config.yaml
n_layer: 9
norm: "layernorm"
optimizer: "soap_variant"
weight_decay: 0.1
warmup_steps: 200
decay_shape: "linear"
batch_tokens: 65536
doc_mask: false
steps: 7898
Each number is 50 + 12 x the weight over its row's rms, rounded and kept within 0 to 99. Layers, rows and columns count from 0. The size before them is the row's rms in percent of the matrix's.

# up: layer 3 MLP up, 2048x512, rms 0.0895, rows 2026-2047, columns 128-191
# down: layer 3 MLP down (transposed), 2048x512, rms 0.0879, rows 2026-2047, columns 128-191
up2026 143:47 26 41 37 38 54 51 58 56 51 35 39 48 65 48 40 55 54 66 44 64 40 67 63 47 38 53 62 30 40 66 36 57 59 53 60 67 35 58 66 61 59 51 53 37 36 50 38 38 56 58 36 66 49 67 29 74 34 59 41 34 40 43 68
down2026 102:55 38 66 65 43 28 54 60 48 45 44 55 64 47 55 55 41 52 36 41 28 59 40 50 46 64 47 62 80 56 43 38 46 41 42 40 23 60 46 26 46 31 63 28 50 46 44 52 50 59 28 74 41 65 51 60 48 57 54 61 65 41 44 35
up2027 104:63 54 33 56 62 62 38 61 63 57 52 67 58 48 40 69 28 40 42 46 38 45 36 48 53 59 82 76 60 37 49 50 60 23 62 43 47 49 45 63 58 47 26 36 49 39 32 64 45 46 49 66 34 48 64 40 67 53 44 62 40 31 61 61
down2027 103:43 67 52 47 26 44 44 44 39 52 54 48 42 64 48 43 42 40 49 47 56 73 51 45 51 60 56 42 60 51 52 42 47 28 39 31 59 55 50 49 52 53 73 49 44 51 49 66 59 56 48 32 50 43 38 72 36 55 46 46 39 55 20 53
up2028 092:41 56 63 66 55 52 48 54 59 67 41 49 34 35 57 69 48 46 43 64 34 47 36 55 57 59 35 59 39 58 60 45 48 39 25 26 40 57 54 58 56 65 49 46 34 65 41 46 60 46 54 55 73 47 42 48 51 42 39 47 60 44 66 46
down2028 100:49 38 38 47 51 58 28 51 25 36 42 41 37 58 62 42 28 65 43 54 65 73 51 59 38 38 62 42 52 58 56 67 40 53 56 24 70 34 57 71 46 60 41 58 49 38 44 36 54 47 65 45 29 14 44 68 35 45 39 37 37 40 41 56
up2029 102:64 50 57 58 48 60 38 47 47 43 47 39 39 58 54 44 62 44 55 67 56 43 30 43 61 68 66 31 62 57 43 56 66 38 36 31 45 75 56 60 58 52 43 62 57 53 13 51 36 56 53 57 61 51 43 44 42 41 37 51 67 34 44 60
down2029 098:39 45 33 49 73 60 31 35 48 48 50 57 64 56 55 53 47 43 47 52 47 63 63 55 48 51 37 51 45 49 34 29 39 45 45 47 45 44 63 29 84 43 60 44 60 50 34 44 62 73 47 56 37 65 38 70 51 54 43 70 41 54 58 59
up2030 088:49 59 38 36 49 60 45 44 52 40 56 52 54 58 52 57 52 53 54 62 52 55 50 57 61 57 32 51 49 76 54 39 37 59 38 31 68 23 43 39 46 54 69 42 69 49 57 47 51 72 42 45 55 33 44 50 19 48 69 10 47 33 53 37
down2030 098:58 40 42 48 56 39 51 37 35 23 52 42 36 56 48 61 41 48 56 50 74 54 45 46 39 64 39 28 50 62 54 57 41 58 49 41 56 20 43 44 39 79 13 70 49 65 48 58 45 69 54 62 57 26 60 36 33 45 26 36 61 32 30 60
up2031 096:56 54 54 32 58 28 54 52 66 54 36 40 40 48 38 56 39 37 73 41 42 53 51 55 48 42 58 48 51 36 40 69 41 36 47 47 57 42 43 40 54 37 47 43 53 63 42 66 39 39 69 41 72 21 46 45 65 70 65 45 42 60 52 54
down2031 104:48 37 67 48 41 46 75 37 76 50 59 41 58 62 22 46 57 70 25 56 46 58 65 20 39 68 50 63 71 67 30 58 37 18 51 57 59 60 49 57 65 57 43 55 33 30 63 54 40 59 35 58 53 38 38 35 46 41 50 56 41 35 59 19
up2032 096:39 60 49 51 66 64 48 55 42 66 52 34 71 24 41 53 57 50 48 41 30 62 45 59 55 73 47 56 78 51 60 60 60 57 58 47 59 56 38 46 43 51 42 55 74 34 66 55 33 37 27 42 37 55 68 60 40 57 47 33 39 52 58 39
down2032 095:29 68 61 31 38 61 40 56 44 38 56 67 75 41 69 50 60 54 59 34 28 49 52 40 43 53 27 40 56 62 67 27 47 49 37 45 67 53 41 26 51 54 35 39 52 56 60 51 56 49 52 65 43 69 44 70 59 49 24 59 64 44 74 53
up2033 095:33 17 34 69 47 55 63 47 58 27 74 71 42 55 67 49 43 35 46 37 41 42 54 55 51 48 67 65 58 34 65 20 56 49 58 46 58 27 56 41 39 33 50 61 43 60 57 54 59 57 79 32 36 62 54 65 51 75 42 55 70 62 38 52
down2033 095:51 65 50 54 44 32 48 34 55 44 60 53 56 47 47 53 50 54 27 37 34 67 45 50 46 46 33 41 62 68 48 55 70 30 58 59 43 37 63 64 46 41 38 45 54 54 57 54 45 69 45 65 46 55 59 59 53 56 59 54 48 47 37 45
up2034 103:47 68 51 62 61 49 45 39 49 50 51 36 55 22 40 64 58 39 56 44 61 69 65 48 46 65 41 71 44 64 43 62 66 27 66 68 46 38 65 41 73 50 48 49 60 36 63 61 39 81 47 33 74 34 46 38 32 41 56 49 67 57 51 38
down2034 102:50 55 30 54 44 52 50 41 60 68 59 53 31 49 40 58 53 76 50 54 59 49 49 39 49 30 27 52 76 48 39 28 58 42 54 37 50 39 35 50 39 61 55 46 58 61 51 71 57 32 51 61 56 48 36 51 45 78 29 53 48 53 45 56
up2035 105:68 30 48 60 54 67 51 54 63 41 51 58 34 41 32 54 45 56 45 54 55 47 53 49 40 55 70 51 30 68 70 56 58 67 59 55 44 54 70 27 42 35 39 66 26 22 68 52 48 61 48 52 55 52 62 58 60 71 41 75 43 41 35 55
down2035 104:82 38 32 65 58 47 46 44 37 44 52 65 70 37 08 41 63 43 32 55 38 49 65 69 56 44 46 41 48 45 19 49 43 60 57 53 32 30 61 48 52 60 44 51 40 65 45 28 43 68 40 52 71 62 60 51 74 51 61 62 36 65 47 52
up2036 105:38 48 52 70 42 65 60 24 52 44 66 50 55 47 52 42 73 35 55 62 49 68 45 64 24 51 45 41 40 60 67 46 32 50 42 47 23 42 43 45 57 36 46 46 62 56 40 59 47 70 66 46 58 60 46 41 31 72 32 38 38 48 66 63
down2036 106:50 48 45 34 37 65 52 50 42 56 54 54 48 52 66 57 48 63 38 54 37 34 42 64 40 27 45 65 51 50 71 47 49 49 38 71 66 50 61 87 52 56 54 56 57 60 32 44 26 43 53 57 42 50 59 48 49 24 62 46 33 53 49 56
up2037 096:31 52 51 57 51 61 70 64 47 48 21 72 62 54 51 58 57 26 65 46 58 72 50 61 43 37 43 63 34 46 48 38 36 46 55 53 47 64 36 61 54 41 43 51 55 44 71 31 75 36 53 74 45 43 50 62 36 73 67 35 54 42 61 44
down2037 102:54 56 60 72 49 56 29 52 47 71 42 61 43 53 54 55 54 38 38 34 49 45 60 54 48 37 38 61 48 51 57 60 40 59 38 33 55 61 53 71 42 77 31 46 65 65 44 68 38 50 33 45 49 36 62 72 29 48 53 42 41 67 55 69
up2038 097:51 27 53 58 43 30 47 51 40 56 59 67 48 63 55 35 55 43 60 54 49 34 40 48 51 58 18 53 47 64 38 48 58 34 46 53 36 69 52 32 62 46 62 29 41 34 42 40 43 57 28 61 57 65 47 69 49 32 66 49 69 48 41 47
down2038 094:46 63 59 25 46 63 69 50 62 67 49 33 77 46 44 48 57 48 46 37 71 46 54 31 65 41 51 49 53 31 46 42 59 73 49 44 43 49 61 44 52 56 53 68 42 68 56 57 42 48 56 54 43 48 98 35 66 52 51 51 52 38 61 51
up2039 096:57 47 43 72 63 65 38 29 65 33 49 27 48 56 45 50 49 55 64 72 54 77 43 41 48 45 62 41 44 56 54 54 40 66 41 65 43 49 46 59 44 42 29 68 85 32 70 67 51 62 54 44 40 30 37 60 64 32 50 51 65 64 53 64
down2039 101:35 53 46 56 55 29 71 52 64 51 43 68 49 52 31 42 64 66 43 50 32 31 64 39 47 38 52 40 57 29 51 45 60 46 55 68 44 57 61 48 56 37 70 17 47 68 50 52 56 58 72 54 51 32 53 44 60 56 65 44 47 39 49 37
up2040 100:50 58 48 65 46 38 51 49 54 57 50 50 54 40 39 71 40 55 63 32 51 59 67 53 40 48 43 53 46 53 67 51 51 45 45 21 49 39 58 44 51 75 42 42 62 46 49 39 71 39 43 39 36 41 67 40 39 63 42 50 41 47 69 68
down2040 102:56 42 28 53 54 49 43 37 54 45 40 50 26 51 54 25 52 48 48 42 44 46 48 70 65 72 48 43 36 41 54 53 74 55 61 60 57 44 60 58 54 63 48 53 44 37 38 53 51 27 73 48 36 48 45 42 49 27 48 50 43 64 45 65
up2041 097:61 51 52 36 45 51 36 68 60 48 62 53 51 73 39 35 73 65 65 58 52 63 47 38 50 58 77 55 64 58 51 45 57 54 33 42 65 72 67 79 41 42 79 42 44 62 52 48 51 32 54 49 39 53 53 70 40 58 49 45 52 53 75 47
down2041 094:35 71 41 60 43 40 36 38 54 48 40 51 65 48 59 53 73 55 41 45 46 66 31 40 47 72 47 53 58 57 36 50 53 52 69 63 54 60 58 48 48 37 29 41 59 34 22 41 46 56 61 55 37 55 27 45 47 67 53 57 40 58 50 65
up2042 092:38 46 58 33 66 59 45 54 45 44 40 55 43 41 62 48 47 57 46 77 49 65 56 41 48 66 74 35 60 52 55 70 64 55 41 61 44 38 55 52 58 44 47 56 51 43 59 39 59 62 33 64 58 17 46 59 23 57 41 46 57 58 49 77
down2042 099:70 57 68 56 56 47 54 50 50 69 60 56 45 63 52 44 61 44 57 56 56 72 73 60 64 56 61 49 73 22 66 69 59 54 51 73 59 31 34 45 55 36 45 33 42 42 71 43 53 46 54 52 50 45 49 47 47 70 66 46 54 30 65 32
up2043 112:57 68 43 72 48 54 54 58 62 37 80 63 31 41 52 48 37 40 37 51 35 69 41 44 57 42 52 72 55 67 47 48 43 48 48 49 33 36 48 61 53 53 38 50 35 50 48 58 49 60 62 68 50 48 51 65 55 41 50 48 56 65 62 50
down2043 109:75 61 49 50 52 41 50 48 40 31 56 16 57 46 36 22 66 64 67 51 67 45 37 68 34 48 58 48 52 57 64 47 59 58 57 63 69 48 61 54 33 43 52 30 34 45 46 47 51 55 30 50 67 43 41 43 56 53 60 47 52 63 25 57
up2044 089:53 51 64 44 53 65 42 31 61 23 18 41 54 63 51 66 48 61 57 52 39 68 38 73 64 62 29 42 46 40 63 62 59 42 49 57 52 67 39 56 67 58 38 44 66 33 28 57 49 31 43 44 33 34 57 42 47 20 71 35 29 63 28 54
down2044 093:53 59 64 34 44 41 62 38 60 51 49 46 41 53 52 53 67 52 45 62 19 40 66 53 55 49 53 75 31 39 37 27 58 65 68 49 35 42 69 36 65 55 36 49 43 51 45 50 51 57 66 55 52 59 40 41 54 39 58 56 33 57 67 60
up2045 097:41 55 37 80 51 59 56 55 41 71 45 57 24 63 48 59 65 47 49 57 78 33 63 55 49 55 49 46 42 61 43 57 38 50 26 48 64 47 34 48 49 46 47 45 57 44 42 42 44 76 42 47 55 39 50 47 43 45 53 20 57 51 67 58
down2045 099:44 44 58 37 54 61 62 56 55 53 57 64 37 69 32 51 44 69 53 62 51 54 67 56 49 45 42 44 53 43 68 54 57 42 57 62 42 65 65 58 46 67 37 69 51 48 59 64 36 46 76 68 70 83 55 43 62 37 56 63 46 49 44 60
up2046 121:43 55 44 56 45 44 50 48 25 45 49 30 48 86 45 54 58 51 53 38 20 46 45 69 34 53 53 47 60 36 45 36 42 62 72 51 36 39 49 55 56 41 58 21 44 27 47 39 48 46 63 42 55 41 76 68 55 58 49 47 56 59 28 46
down2046 120:68 38 40 51 50 62 35 67 64 54 45 44 50 34 42 55 20 71 34 35 55 27 67 41 55 64 40 49 61 59 30 41 60 64 81 49 50 49 57 23 38 36 66 63 48 36 43 75 42 49 60 60 46 66 40 50 72 24 53 47 45 49 50 49
up2047 086:58 34 41 57 30 31 49 31 46 71 50 61 34 37 66 36 59 39 84 72 48 44 40 46 54 57 42 74 19 65 42 62 50 71 57 58 52 30 40 37 27 42 59 46 58 72 66 25 57 47 57 48 46 51 47 41 57 42 33 25 63 58 56 44
down2047 090:44 43 53 61 50 55 83 37 48 61 54 47 23 58 53 51 44 48 28 36 54 54 47 41 46 53 40 69 59 56 80 41 40 39 41 37 75 61 41 54 49 51 45 78 42 46 54 38 59 40 31 58 47 64 58 61 68 62 43 66 65 50 40 44